config = dict(
    n_layer=15,
    d_model=128,
    n_head=3,
    n_kv_head=3,
    head_dim=64,
    d_mlp=512,
    vocab_size=1024,
    activation='swiglu',
    norm='rmsnorm',
    norm_place='pre',
    norm_eps=1e-05,
    positions='rope',
    rope_base=1820.0,
    rope_fraction=1.0,
    qk_norm=False,
    attn_scale=0.125,
    bias='none',
    tie_embeddings=False,
    parallel_block=False,
    init='normal',
    init_std_qkv=0.0701,
    init_std_o=0.0,
    init_std_up=0.0701,
    init_std_down=0.0,
    optimizer='muon_variant',
    lr=0.00843,
    beta1=0.95,
    weight_decay=0.0094,
    lr_head=0.00645,
    grad_clip=1.0,
    warmup_steps=200,
    schedule='wsd',
    decay_fraction=1.0,
    decay_shape='linear',
    final_lr_fraction=0.05,
    batch_tokens=[8192, 16384, 24576],
    seq_len=1024,
    doc_mask=True,
    train_tokens=189400000,
    steps=12983,
    dataset='wikipedia_en',
)
Each number is 128 + 24 x the weight over its row's rms, rounded and kept within 0 to 255. Layers, rows and columns count from 0. Numbers have three digits each. The size before them is the row's rms in percent of the matrix's.

# layer 3 MLP gate, 512x128, rms 0.258, rows 451-487, columns 0-127
119:129112100101117091118090083152134104149160128111122121133143141146094095113126144123154126127078158136152154095188126142123137123118118182169138140148139162133111132121129069128158135076146173149129127132106126111097122131178110084151145118132122173118102101148141089139180098159129100140129141056144102111100131137124140115153123145134143119107104092133130107104154118133157121148126
101:125133138181092095181126102147163082089121116116098098174119121145109172163101118104112126131107136173165097143097157120117141125188095182127115141112162153125161141126112117135167122127144138067101114125145139099115109128118150109110102134115113121135129140107127118121121097105095126134088099090101114124109121134134118160116163168090142132098159136130106157145151128117146145101117
082:117107084100135146147104116131151143121110122139124115131088141137145112169124135159118131125121119153141107156132099099088155147109156113117141123189090103111106168108166147132125129099150129125138179140132135148157155113091114113120094172115146110110148113165145156136110188131102148153158112125190116092110119103079172098128123180134144119121123124085138163159097138139158146144129
107:135128115129138092085118098124129101126106161130148123132134113129113151137113105115141112098149140131162132107161099132105145091140104208129127094144128152135153093116122117099169085111110120164134120103057113108126096105187150182146125114112174169132150103106090109106149151115132100162151116100131116153124134083143154122129158135130124131115175098139091115118127122124143111150146
049:155094138114111170126122140128088104129124148136120041125139025117122125139152109094135143128154159133139119139151103178153134131153137146153151105134059139133151146143126112123156131116148115148140125137133110142097121131143123117107141127107105124102127085133129108105122094098132103117126143117091117140111115107105135140110129134136102132072183126118093160151125142122161086164140
118:124134110169141126119091116103105082144147156059154138150110090149154137145129137115071141078124099158145116171145121154148118112100148107145175141157119132113177097110149141148087112132104148104125153099135100145137114140142115123121097132103098142106071156163136112146113104126097162146155128148157136101168118129143131118145133122097125095139134123113117116141140181147161117128170
095:145170122112096129126150150150133113110100132088143157104157162117098137135152123166083161091115143103152123128123147125158114136107103106141114127118153100117131142174100153110126130171173138141151141144104125147100125119133089135126130123183083056147145103104126157160090111118125192111127111112123117106137122104072135121169135141122111124155157102117121127109087165093150116142116
120:134177076078119119127131116119123084119123127174114069120133123146178125101109140141123099114145124103133140152132147178117119158141125157176126104147126122159143117131113132141082123105138101092125125152133132120124129159121074121120089091139141118140123151141114108100156095095115133106108129112141135134127200152139102122118138114093116115153141117167102131129135085073142105142068
100:107099110140124117157132098090170164150146127118158122162144146157097140136110164145121072122067124152119090162170147146100150114102136088129141124118142151169162092107104123130123156115099123118114107134144097115160161123113130143116131141143171147104147109124190159156155132176122118107101082120110146098112103142106100091140164131109148117125139123132143154125111148126155093145160
129:086125161078111094114147133144121088154162131110152122169138138056114125124099114114123128140143104167145104134126125109182124109115119105124127129195154117101128133149131148192128102137113117105141105134108125146152145139142150110177135127114153123138140102111124117115154134124123146102107113137075142141130053112107124130151144117130126096084149135143129116093155123085111178116160
097:132178134143134118096102117082136128104114158148142137137122156104126158125136146089136105141143109112131094124160084123126140087109146154100121160154140100114121125138107133168089102162148135074105117112105081145103133075118157132125130139112131162116155116129112105120122103130138130123120138137126104098111117058130125164149152118149081120158103159093161100092143175111108157073137
097:084132122132166172116134171125125141122189136110157157085131139118129122121153127084115151084131136113118101114135145132090108152106101145136128151127109122116134141155143129118111187103144144115132106190082128124126082126103138132146134128204126114137109094125082126136089161135149116103096109106112164090099148127142124138143158123136088124145138148153088119097132160111125141087141
007:143129111105115091123117175118143115153170105147110179091147174132141140085128138175095110103137123112115150137108139187128096121108118103131119163136139129104103064130119121106108103146136138140133149142096120174116107125111093139135162149139108170168096143108135165105146143130079165094110119143182135143136152107126119123164141152140125108155105099125165118134150093123162129112114
088:084136123128162099163140155164134087118150126176103124142139066114168122126106156149137134133148125130092108130128164178150151109095109120097126141091099117142130075125112134128077140148098132103118145119137122131123163089169143149146143110105094142089131139131122161113130117141167107121131126156125135133147122096106130122118092094128169087175122145129173142122080139137104176142117
114:113120134120157154118121108131150159144158121107122165114166176149088119098104118190135149089128114107129094129153147088123109143123118122153156150130104106133124130141121059125096128137147122093086157103135152101094123100139130138134104132120130127108114069115117169138135127175109136136130116121177163103159169177123122174129155154087108148118086157092135148129105130120116118123133
114:105138177148088150132172148146148138138159102131141119142135127154120143120107116167137141109123139120132111090144145140137126107087131128130127114130132147123120144076153080110120151088137140121114107141105126138137159139130139128113155140122140132152126049131128131065137180154153078166130151122152086131124136131139168131126117140124147132120155156085155104129074061162132155077129
107:134144115158128141161114144127122115105094127105162135142139153125123131102128168121117178152155181146089151144116147136110119099198156153157178119131151137145117084133140141084106115148087125104121097096105159118135086114097148127099101124114104159084151107123119125130083162110108135106123103110104123135116143134149149125133150152159098134111140128118145077148178139098087126170139
097:140142178132117151117115108159152101168134139138135126109111139116101098126099128094106144129151098185160115107122148118115161138204132102134151092136147163135093116109168141121132104126091171119136140135163175100118115151091134148129123094163124164132124108124104131124099141091119114141116143133156135096142142076150173140148131108140182136087115105139129149151122167156135109135166
104:118145112086178136173154096158141157142130098124190081145117083130134155153117145134129136122119113163121127159149143120121132105133161087101101119149155149144171133152108081152114071116130146104151151115121086105111127110126090098099114169138183128171143122123128121140125121143119120119091147086132104125135122127137134162092124159157130099158108141156121121119135083114105121144091
101:078134112135115138128164147156131121127057080128149127143118131098144118123129109127163140089145133099178123148123165150119127122111107115164120130120097107154168138132091142132132112149130123122104095103135148087115121111140141106150055132139100119102115143117140115141127151077131115133104138115163156134114098157124145127098114120072175078130160125187125130133113173107117114138091
096:129150110129137118113137168130138104146113134117117072154126131161116142097134117159109117098129136122154135142139167111108163128111106140158122135188130086091117073107102137080087143124130100106130107135107110116131141161102156093148116149126134135115160096128090105094088111113141097134128151103101106133116103147111097121122136146144129108152150117190200109142128139180112099170146
119:120115150081159124162136132112139108124126147128142133097152112117130144114137137157143150125124184130125104125151127147158089131106118103088151112078109114150182123113171135148114087132132123123132094069095109161107127125096117107128138104130146143118140095099111120122119123117105155173178117091151099127084122149075135133172137140098070134140099143154127109083133109097138105088126
120:199141091136188133108115122120093100143147114104092110152134173085163096093136120116118123124163113137132152147097169118123097127142122166120113103081170111157136161138112153111117161113116152100125186129113131150109137155145111125110090169132128127123133081127109151089154125120127152133117187137155157134166129155126123161129116135097159101121138119143135122163115121121123153159131
109:139116113110167102114153123093092106136121108125106131138104173116122124140135149087142138137083146131117123118100125104061094148153132114107104116117179141099157194121173165154105146064155134130131120108131146092129128100099119148134114131134154112133155134130074118124098168168134142140143130136092143142143130127150118111152086128120148114106102122139116071129134120077106149115095
092:141096121139116157152139067163161138108095120107125159114153144160122150166150116127162165129088138114132153168140144166098122128082078112132112120114149120124113110133133108132152157119150132155155116190110141110072101161121151085127120098110114131211138103128096145167103092150110114105133122100143132106134126107121138138140137107113140146109121101120112144122146112107130098166151
107:171094095165094105134100134180137176181118117160079103105109097184145134154152099121123108100144126146130131142159150132139133153142119115144122100147135118107106126165129130116132102161112139141124134156096144101124164136138156107131121101066152104144098103135116135088097112156121152147162091119145157125177132154134139105136141107150131159109110121142086151150085121125145093127108
107:144169114101155133108117127094135122099126132121091123103168098135074151170111186144139141122099141129156100139122113102118118153077152155068138105135170126087117151089166154136107091074138125124127072131126136150102122138085119122126136134150183131109148102116123152143155129125141138143109081132090110109112159134138152102145148142106116145115100120087132127115126133113129086115144
082:105085133121108141136212106164127146142135139120146139149146110178119115140172156117102110129122130159157135140161149115130148154125134133154160158128108118157104104112113106109113160128110126121108116092131160144083095117166122124147145126082127153080098129112151179132122117151156126134111162126152117097131122116129089128107086131161110087146085117121094101106110186143150118098130
111:148125107109139122097118130154101158142128110106086170123080129153132122128129129139128111140117151162107110116135155114113137120149106131170092146101148109149084140163096105138129128116117163145132120119153100115083134104135131091144125108134171149117135105098103119107164109173072128109094141088175178162140139095184140116132150118128132106095092134126137100166085128121130143172086
109:140159119139154110092157108142146168148122163108105113109137101142145096098100126098146158150159125090148105140106151116069093132186124094081119136113149127113103145173156149152103167173102134128093093132139149104118116119096090119150107118109162092160132122113082137150117103117117108133092126176106160119131121172170149103122134092141123138139149119159121131119112136120107119117122
071:092182103122134115135139135143111159130109112100134116118099129107100095155089137151134150138149110136129210136143172149121134138102150119146156153146128149165112159111145108168122100097123111137100116150172135159113173097142126107122101140184134133086076120083106161153152134133169111126177129147110121172130080120121107112118138126144143154147128131112116144117154093118119145132107
124:151121156098171148111118133111141123128129146157107121114157142080115101144108094099153157121147120149187114134105158112116148106129126117108136062117104077104119114132173148159117106080137162127112120118078101118125144095097131071132154155091125105119134083129103106141135135146115144125118134140140118156093114153087160135142128138084119118097108106148099129109142183088133125140127
123:136116125124140094141110111146130054138143163106150075178153106149123152166131101126140128098127157122090131109146161167129134101109107106141116161104167123166133131168132149148143136129158153138136147122121137133147112131144132142118102125111168073133122113104142137077113144165165093146131139095147151128124156097159159158117135133133127161104175060107147110143121149121121125134173
083:114112150125140141135134110161185124141117118119087137146142130139130129161117127154118168147095173133105118176059155106091152107169164085119115100101119143119118106116145145160133138129115163125143176113126152119131096127136161127135084123146075096144127151114135144124132127096106140109155133101164112112157153145150141118102135118114145116144146125137114172145085192139090134155086
083:089123120141113104158143124107159169147085140107172125123064102181136166129134169130102110133111114159088095147171132186131122125126125090086165126144128083160129102190108122150127115151113151150134145119119173082150141082138103116151106129111123143101131125146144117148123118155095156138127134117136130133137108094098161119133138132140106122162122129135104085104154149138146143127133
099:160105127161125183146092137145168142104124125128158110115149136142157106159111124126109136102136165133113122129118112129132151120153115119118143166126110119087107089114143115117113180157125118173142091116081164115151138109095163124107146062172093140080141098113161157107116099139120120134145080127112148117154113090116173108156180164127114107135132156108144117136115133115123109159106
111:130143074160118119118153147138113160123140157125134103126132150146136121136121113131129139094147143120150066132114166127124135139145144074128082127120115133136109147170120106105146158101137197137100116124172146124075162109089136148145068105100114125088130122112121141074124133121130083123129095113120142156099115135138148100140118159094139105181105139127106127168120120153122149122075
# layer 3 MLP up, 512x128, rms 0.255, rows 451-486, columns 0-127
126:125123065115126080075120113153121128133133123118125107124138135139090101105117122148152109108086142126144159081182118115110117109133132172150136135148109136144097163138109098126163165135164182134113165139121144138093126140188131096163166165107134152127110109119135118124182098161143121118117148068156124104106125118129126094136147125142122142127128105127131124115087098135178133156123
105:132114109151158113090131130150142107106146136107102159140109135079142110145118106127118136130092136125120154124088125094172124124159132140122123118124109115168103166109154084105131100099137146161100144108180152153126171134166159139105129123152099150102141147129174160074106175147130140119153115155103156117163111168105137130094134147108117147168141158128172149147172100159096146127116
077:140148171148143112125130124140121089147125135155125212169114132126120161097148129136141142111123129086091148117124138144154127124114116139103118145132110181129165142107105148124110145194111113110149114115097124120115119125123144160139121119118099131102127114095150089122166084141112112130134119116115174163125161143157155126149180107123114112171120123138170104107175103141089139089072
113:173118131139144071113154162113121105126115161138106137123142119140108143135105078109103093091151125115100142123118129134134131131137113172102128071147122157149148070124174116081158112086093102186118090136086106137093131090160156171150072117092158148110110115103129122124127141134146107131165118139122147130159114114151150106113141130129135121121145112148096121112126118128118123139082
046:127097145145124148139080148162074097150092124100117146065136110126144105131100124120118124093145147126125120154123129129123097083145115139163113083118066128107136106107121119107158137136116146141131144156123102121095136151142100115130179148117147121114091119102145072110132082121115146111140168109128121129109095122113164127171129127125119142116176090097127106151094169156172106160124
138:116135106082139153152138122165156160148105134142122111101117166091110053090167170145140128133117138138129175098169115094052125145177131125118123172091137127117115122120141128148117148116142132155108123147134136113127160083111168120163162145135133091158169098112134141126114139125149115111126127102137118122121115127109129134082140117173155123118129097121152109103129098105102094114095
087:131100132125166131104124094123114142143161111124119063088106134118173124118095138106137099189143101134162141160162107106092150144155122150116128128115150119141125117115156124081142124093092150092116133115086095101156155137134167147138170124085131175148141132168127142088157153114089100124114125104174121120138135146143099131110113114122158116131091143163090137148133100153107101136139
125:160147128108085120155151101083125088136140133143079134157129109174123112149109113106110138101115126137116116153109139148106068104142145139107096107113139129107118151110121096157120105104151115111167141132131126122107152155118131156086097136120162115124152150134172111118165106100106125140104134090124124159070131140122102160135105151105151078096129170144127119151154092087105110103071
096:139158143147152101109103141110136087121092128100123111105122140109150102128110104128130160101182142128121165113097114140149137120135144116113114151120128111140103149179126120176127080169145128112137101121147140141121088108147092098141116123102100130165087117132098140091080127138125122093136172127168129125150149118168149165068108124168104168141138165104113092134131096101130153104092
129:097106136100094100127109162133139096141149114135170119175132094089160119119097130132138146108127098122168091124159138130149129107126110137128121112158133118135121156121135162199125133144147152073135109156112130181147099145107185071135134147116130143112120083121139092151151142111088139128122095130105126150127098104095140106145157103109129119118141133143102131073158148088125166116120
100:103161141109126088141131113072149096132105138143153131159115137119120179129130155118165110123125091137139110141152087115115163118154158161091093174142154114108112130128094153148094099153154173137132097125134145119108092108127156146101111111109119115118189130115135110141117104121132127150064127125155122116141110063127093155118136124120089146151147171098149147118140157133107142095160
097:092157127114163137144100184152144095108162149138128146108144108114119124132155118157142110102110168143118117140080103135128104145113104129078074146162084160109124138135180160128069153096114133115145136142151150128136074149095125110139139154159137098109081125120106158126084131143076116105112128126123107103120098127119164121150157135118110099118139130129126135102146147073143134118147
007:094121139143120166178126111151186120156117144141136117141117144160121123153111109096135094130117148148137132127130124124125129141107147112107122113166133107138153160125116122130130097095100120109093102160158113163162159088153144135141100131160146114051139130116163092109146082132183105169134136137089124083102106113110134134146143185120119124146118143103125152108159138127088139112185
087:152100132136131142097103126098098162111137145148144089142146143117084107184145142144125117135065128114168138129130122140083152131163154134118085126148144136121122146137182148114149131106160167172144147127139113120120145151101154130130103109115117105144134120159118150095155128094111073157092113098112087151122103110138108132103162113151115192093143118135136172133145124126141141168089
122:147118144100116077110109165125113139157111153150099138128132111116132168125154166102088108156152136155122104086105122149080146098115084143092110097140147124134123115160145145108122148117112124139118148150127123167154100132113138150140172133115109117150107134131112087100138129105074093131116109145128101153105105107149167110108095098133128058143166077145144141172148139137123164099151
109:102138188145094128113184142135113129108161109111122140148133146144162115108115125123134110129112145112107149060138134120132092131113077153159144120165145159102148136093154084113103138102126148138101113130088139148106149119137157113121162126109136099126137074125135132075121160155150102164141146101134091132121118152136183144113118149137136125127144159101147123091094074160113133087129
112:128135119099120121100096087110125152143156134153114093098118091120126130135126100134137073109084079106166119129137090147164144154085110108098069125134081139108148146136112098137139122081162120161137148126147106150100172123132102143143161122151151132178114117124119131134178113164146135128121140137154119140119120100108114151103121107126131096110119140108135163105088130145191126083132
101:120141167115169112171127132119115113106133167132096160112128117115135152128166131144153175139123190105113113127126156063117114140102087167069132149102128127114138098127145117139152141140113163105111148112081098153124124135108102139101097104105135173109113130161137152145111122113109155125160123127106122198132097151098094130123130131107073131123114139131121098106117168117118164099128
097:143114141168133148146079145137150115147162151165072162131125129172172144120092108125142130126137158062136111118103115126108086138123112131100116121113122116088069116093119142111152160128106097127171104105142109150104134149104127128162139068119078124165148108159116116124086123112140101127147138118107157113177129143169119119166132121090142127116143104117158136110102129147139122131147
101:148128087127159142133097081121139149164165147146198112132125128149120133167158103138073120146128156115129153114160119145110135145150155118129143112110131158148142140083111109109125081154109147107144093094086127159170096103123074103100126099101132165127108142132136119147106132108139124122113112083112112136171108154126114135113118072146131136119120173102105122142143098147131085153109
101:168138102108186091102116095124134110096109119103150126127098140195121150142130099102143156093110133140144083159103141110100152143112123131109128169155112104162120142146160146115185167108148107125126141170115162162124110146129130151090148130121081122095096126118188163146124132121157161123144173118135144141141124102127126105120102117113135128139133129130104146148130094142067134143107
121:108129148101151124167132130116130115118121149129156141111159098129130126114139136154149148135134179136122104128148117145156104134121109115087136125102102120150181133108161133156124078127121129109121071067097107154125130117106114108138138102121152149115134094094115126121120116133111157178167130083144076133076127145073135132162123132115070121149093145146136100076131115101139102079129
110:089146125145132159087141115096151142122092164164118085115119154164151118161116152112100069092122156144107115150147151150127121065117110128135138135134153132097144165137151148142129116156164090113183108081106132102166113120107172139123117118139125105136138125123093101135128097079115115130123088133107118095137107095126142116115144110111106118105191136111121137144140113138138181130103
108:110069114128121137136107130211119101123118140141137146132139162105172172129130091121125115129159101118140146127152131142159171132082143107137122119098120108121106099105101144118136151157150122128126141168156153149130127135151130141118140119115079139088068130136166130130148126118120101144172133143158121109117129141108127175156123128136086088135124124183167159144137110172127104149180
085:124142126118119184140152097134168094142128117126082132156125141132124157190153130112186145079113144099115165161100140145135106113187112155125099111118157134124145163112142121104144105125118102155136141184113094096135062105163134100098166096155100132174133113148111155095117109107111120112150148104124123121149125111118156118110146104129150124118118121136140146140138114102100124158103
113:110159167102140140122160159108140133088143113145134167136143128088128132117153151127134127112107108120122153123093092183135107120107147139128166159101161123109172135085134152167134115135125107139138154126130134149129122137092100138132132104189105155119137153170107121139166133137088137090111126140114137104110164128140094164127140142114117126135167161115133101129207127150115207141130
099:140112142154148160126127129082104111129144105129088112134149109117103071155154103101122168173118148126165156165106101072159142168144139141129157116095120170140116141162139103173112176126110141091120146143177120135136138101140088148119134110111107103127141142097119139112101126145112083128161160141137140129125135131126119128108153107186099153098098147140106075140121143110107146114151
093:099143134108113123132196099088138139156110095112137110157094151177133132161147136094154095112125125134155141127163118152166117149113135133118134158130113153152126174104100091165113113138113097142119114087159148130117109119139122111127100107084143148106125125138128109164164144113150165131169149137156148100157157146169126102090095131141135136123110152152061123143133149168127125112179
104:109130147112127095106100101170125103124151129117096111140087099149102105087138103117121130130106135176119115115147138121097135134176132106128103148127147128139107123126106073139124087101124158149154142162146081111110136143140120109096094118150137133143129090128117136085178085142087137124146125106142099147135135126143167099057129139158138134138132109142155107176180144123150110185114
097:109114107111087130092087146110118100105129148156123116122103139123106145105154095168117099138075117143091148086136097113197170101111094139182127113099096122146102078099082103104150112101116134164139144118093117120107146104134162138137122140125082123136111145138169152118111153162136129105160125134143097146118129128109112150141126127120126102133119140077142129137134167161161153138144
071:113172080111101133116162138138147140159133126136127085125135103109103131132143124145117112150114106143154179139102146113140145175083164136146167129159160115147106144176129091160110091116113104104106081146180162125109138085144147096121060132138143135101137123126109127158169135123139128135109129139111142126112140128138118137109118155136141153079086170164117149134139110124127070148138
121:089138118146060137162132110150135119127135130136122133115110098168135160119162174161136096097113144088107148120144111124136145177127127130122129205136162165110162167114122093109133125161111093137154117133138136145121102144165139166106074111164117175128119176129152144135130118118115123123146089085117117129155130115122118133115118147161138130167131115084160124133111096172144116126105
127:139134126126147087135127118132136062154134154110142065188157118136103146157102101128109136115125157147086130100145158155131117119134120121122111154117178134158138138177124137174134133116140146154129124107142163124133110107136128153112108124124155073120142122083151134103096136177197111142133134090142147140139144123165149162118112122145137168120185095110120118126112135117119124120177
090:155104117123080157080097151110100117119122156124139135121143111138104148101137145145121138125139087058123130114116093166112114133097154108117121114138111130109138172155141126142128127162139108123133071143122134144079125152110138052173148128139133137151136069160102105154107137167150139121114138110117150149132114102111113136186138129137109143177107128137167101094142099140151128094135
088:114108126102106129140123135105143104120112070135162116123135102134135139139111138171107124088103123125106149122109116168199129067104094111091107137131080128149133131134081105151114094143118145129168108106149109102160090121139138110119120127075119160116129135091156149141131137163083134113151152109167133146094099121100169127105084120152143114105143143139121099135165148137162093125128
099:089159105141127090116176097098144092172162149135109140140125144120108135107166144120151138155084153167156148124133087117151128116146105134140152113147124157136129171106148083147130118095141148118129102121130083115134133126121089109089135191126193106158104141140119131120140104158163122104129126159156089135107136114148119123102086112151117140116118148111119152156172116105120128126186
# layer 3 MLP down (transposed), 512x128, rms 0.0546, rows 451-486, columns 0-127
116:155143119131152126126097092174141149119174153109111146105104120123131101085152152126125078093119143116158120116141136132127129128122131158149124100128121173088097135138082064129139123128136177170104118144125144136113170130167117097187160115091147119098130129107136088140167119132143154104146141073145137110113093128138118090145140145161117114128096101128166124127153111095168140147124
106:147133141145158131121135090149118149122138132093099150135147144130145124123108099128110130123126074137134149123137117132177129119108101118103117100101136141134125136117116097111129117102144163129111117118151134161151141160151143155150151149165090119103144127113153123097100144131153152072143121160027164132157098131130145098067112112073107148147109123101161127188140111147126122125088
077:128129133130113138164098088150094080115140126121130140141068153118126145138131146119133153125107133140130093129096152127115159150110113137102123124141066100128145114121103171136080167154130134150152141121120093152193128139111073119156104120113130133160126085164094146115133064133132102157145111127136160118131114151114143106141126133183142083083128124104153141117115144138093147132084
119:151139127173117108118111150085076121127113139135134120103146148154142154123126074132140127144126138128129132089127124127107093121147081155082112117172129135127143136147169118111142087114125097204134123144091124104130109122132162123145081106143169161121141125108071094104132128112149074110137148140136111172146118127150140112149171097138166107145163111125107115111095090137115100105135
036:116135138169122165142132125132162114174166144178141121140061136103137120117139117092125123119095199121182124117082131103142156128145128098133121102095102117103136136137127118130095151168091114112130128109117169089168139176117118124157153102177154154153148123127169126093077168138108168117124104135128138134140109143141116135132153123168132139128125119140122135121156097145143161133136
126:111142101098151135133146152143141135084141118164129149087093148106112089109122143120149117179091110087107161087186126152099105135177119121110099117119151146150113155143120120165117117132165122148124126123114122142154126091137170139114159153147142105145134088092113116112123093151123072126114099123116153165134096125097128149061146129136180120099119133137130150095134140163138115140144
097:094140126121157122064114120140155128128155126117129124141179122145108141163108110165108178152105159171126132145117147145104157146120133145099144104118126169147081112111146115154149109141149151153116112169107138085152174108119168164130110098115121136074141106122152179143120101143122103162165100142145148132115120149091154152121136164110134148149103132113120109149108154124168133136075
126:124152154159181137102084134170133141109113129107161119139102129066107146135135078166151146122110151171114123126115128131087162132149114144126149180139142128158158109136163129108129121135077122162127122108094119129106075147100123124135150107132121134174089135123105104134141112165109136154137141137160120132172129131154120093149129114092135172127162125142144150097144129175150098127176
101:165160131095154084099133109130159131103089094132143102092120117103130141106092095106132115120128097128149113122144152135147086130121149148107102133148131196128096132149132104136112109122123165124145156113102150107146076145152098119132143091170088132173140098128140108109135085108098123139161124129171103114156145132145168150132087172158127097123145181121130111126140125137097096107109
121:135128170126145099104092168143139124138143135097091138127102103073157125121149121155143130129123107136110105155147118083147143159113114092150127141160144102102142139147085105176113117133127160119139113123137117149165116139100195098201154144109132130151143072126134110123099138144153136089100128157108096129097111126106145131151138100082111108070115134134117116105117138092105146120137
094:128109152116108142145127090167121125074118140133107153142085131108142128118151121156148111179130096139133094139130099129072126122125118127112089169113142138111103114134122138159153116137115105102142137103130122113114132125129133136107131110182132145131128140139136177167149055131146134117181116141180114087080152107096131152122121117140118166092075142100150110133114154104069147130145
095:152128113112114143158124147146139128154091128135122121143137134131129140111131150184160095136149139146112128165119110156152140146120119136115130147153139152131144105090116160088165056148163123147120134108145140151115126121136087127159162132097119130081131127139189119130164147123097133125116146158104092119140097131142101121126095093178164086088144085073138153149158101109099119139088
006:128099130113118140097114168146122125108111142143132125136113108137144118095172133109131120120127106154160159151147167140126109158069119144104112140107120119129138111105158147124081105123132121080141142113122140189148116116156151126114102108123142162171136111065131139101133173164133122133148166157185154087177115108149106124113110124102088107149129130128138118093115107165064102128136
081:164105129142098153116116128093096091162108152116105149137044140162120152102125102115123124152125111088143127177093128171147138142149114115125076130139135107115163134162104147123169171114159147128108130117123133091140141080111127091124127109163132101141134125137146134113141133072119089140168137115116135151123131111123102104108126170151087162124157142069147124151127119099140131136131
111:103171075129127053161127091127142132140143145142100121134115155117125111122121161122099160108082144130094143147154104128191154078151141129198101134106122110113100111142146145135139107157125120137137132140112111157115067133108132117164119155122141108170091108129137123136112123128134155136112104134107181151172120123129107153136150112117097134122132155120124130111143140098121155177165
118:139140086114149116127133095122142119114093168131126152135081158129132128127159100141112135132141115130129095167112121144160150101139142127122095129115095114131093131165090153127158058142135103142111103122160133117142111155147139175111149154145160171119146181083123101164079088088145124092113116158121173159135134132127101109125149101115102142119138102144125175156139150098151124167131
114:121125111130117092143138090109165117132105098144120156136102089123108126189142106109155099098077087118127101124131098131119114168113107115131124104110092141132133098131102131139123092112153132126160138156121115127108142133147100091091144100136126143216121144153133163136126123164107121135102166133104137133126120100093114154120110141088155125120100132127162139081124152154203099112122
092:135130143136110129107137098072099113119129134129130119174164142143142123125111118100125141131086135118108136112144118110154107107142135157089124121164128125135145101126133174103161070189148153181154165120134154115119100182143144142132124141156125151136080124115098141136176116114137111119119144115101125111183163159192172120150121143137118087119141123076150146109133164134138126145115
101:132151097117149129129129145189123136120131114122113158139129136110120145136130068150105134169137175094129143110133138126150134145091112119184143137132160106146117106110104136080101150151105135099152101177092088106106126117147138160178157164152083078140139119130140134111126151087140164130115115138112115115095122127153122149159143123163110168104082162134155135096134102140087141129107
101:159106106110144129121148091137074120155135141146178110152124122154117130143154102129107110137135115155116137161106124136091094155137147134084154119155113153054095158103155088122144133122114163118172120158134122116144063132128097110101134093152118141118105128114092117145139087122138104118128110106124149137158110147085087132160127117136114118148113140087129128169106104148169072130142
107:150121133098156118150159140112105115125120120139149104143162135144129092108167140083178136128142150154185130108103157112146139147116143130151159087172132098161121191154156099120157131125130093094084119111164148124123148168123126161129146131108121174089107145117173172122129121139114139104111143124104157099124121106105117106115127117091116139109173102158105130114171107160110149116148
099:118133134143155128105123144123133109130155096115130130150112123144086117125113100155126103148110088099112120128110129111107147129127155115116126117138127167094093139103161100136120153089119127137087098124126160063184151134176132117129119176120148103073111161121159132176125164170114131135093168138070160129139156140149106120135115093077126132123124120095127143152105156128152118114184
112:121128180104116099144165163154148111151119130075116141119073121134141146169121150153112181089149124137115104145108054114096107123113156146133160109157126138113163138136120127116143137118113129145112113095161126134098171103089122148148128099109115116126123128110135140098085169142136183102107132114088111155180112113087140106119147104084157139133120123159121088124127121110129123132138
106:131144109140120130110081099138108111075117146094169145133086117111104137115113105116150068140137100132146087181130120148119147176157143123121157144157112132136132092168128166096135130103084141167132101146127132137108124126125151126096139105142113139168126129161153112133119076131117113156124120102135150132120143109152121142155091169161080118101166137104084126089135089105108122151157
093:149098130121160146118101094095186124129107118154084170118138147146102140164135108126189146119122149109177168164127152127114107105126095101108088125147126114146066114120098084093129140161144104175121141135141127158120139102171129111112115092110105150178137118129123136145123108137145135080146152118118130106123110092137115126119127104134091146112113098113140110096185108119106126145117
109:136142141115122133127149101128122076116135130137145105105116112124103141115100122128116109066100119129114154152151126151167098138140146133118158133097137079135178147069133147156114126120137121134096137108124124176131107156106130152142116131086115144098146102124115138140107149077121122154071101165139089122127129111143159128093067096123132134153147170076140080153142148146139156165150
103:125154130092136116150114105162152126151110143151119093096150125136113142162136122157146125137131135141148128153135151127150148141081139153069141118152131166111096152151085129108083111098134184119158102139148132116165094151088127111142138125136118193127169119116150119126078167107115131165138137137124117149131114164160173117144173108136118127104102152143098149126111150101088100161095
083:125168119102118144144156137073115114126128087117113154163106126184109104156134138108141135095137098111138119104159114142127107115068132098098119150105104106106124177195093101128126117111092114189125109101130131141145121076128130107141124106131127149083169125141092110173126096121103138100127145123140139082154118162140116136113108132098134153102144122156094127147119159146116125098123
116:159082116121120116118128134134122144151144092125084133140068140119125125145117121123114098138120165157120091111122103065116121125124100127192107141147095155120123148145122116090155107130105117163138131118170073131092127125168113087135152130151145144119148099131115150140136074174126138136151166110145139166126171138154117112151152135172151103121090120132158115153186149121148112119133
101:124136135169133127085110110123134120061172162110112157110130166105128141150109129063127151122082130145159139120113112113059133126144125137139164140100132127111143145145149130120110136120162155127095142131129117152126147135127143114098080116112111127128142154161130130142161156151145139173128153108120163109156199116161113114111137207142093115112149112136115140110124139143124123177128
061:183108101109150180125130129129147125142175172141101112116125133123125119134132099133119160146135140103135148120102130111121067119136136095122099106118105102093151111142101132144126114086139100125094111138135128049168066090111159108133140155111163114155114140129095120154108158151164110133136149148123152121109095142125100103112113121145146128079122132165079106161154137138102113125101
100:135120159141115117151140114126104110108121110117110137137133144128145153129105136122120207136111120099107107132143130146128116113104151148145100135136119125119123132124109156163149169131078116083133166149124138127121082149173143155058121115152140171154126148129136145127104087109126119130129099134147152124136162097124154124149141128238146147126116137078136161164116159149155126113112
121:137099159115126132126115088131109141142123123108152137125133132143148153153131132158146139137127111150089117136147160146121084111170119105130125116084173118132131069166161126143138111139157125140127150076140132156103150104104151134128128108145170082115104126085142073112092115152146086101147115089114125170115149138163133153156143118142140176141189081083118129149118143135123101117099
093:125133153128161083107098150145150122081137180118132113108121134122105155123147102112169130094118137096130136113112128097142148100146131138138138141133152135164135112129123099108128121106140090109096148115154154125133120140137126099132110095132173132126132105151161127143080186138124134171143128142121123108136128132107164152112110147096150108142104118140138124120201078206196096138148
087:127103111095099108157144097108116139100082123170183138145131120159171131124121135152148128096104092122136149144131109137194153088064126126093124130147089143172131128134132106170135088152131103146157096113157143095114144137163086107112110105111145153158123117125113141157160099152117116131141151119168150137117130112119162107115098163133118104117128132118147107103145098144160080112131
102:124137139128143097118170146120151140147115170126109172161118109130128119141139118145140156148072163142153111103125117150141089163132120096185140112158112182141145164126089132106154082152123110128109110148149149102104107096104081159196130140137113135115133117117147155147159100108119139130140118141098120098126167091149156131091110137134127129136154131114131137068116098125112180142111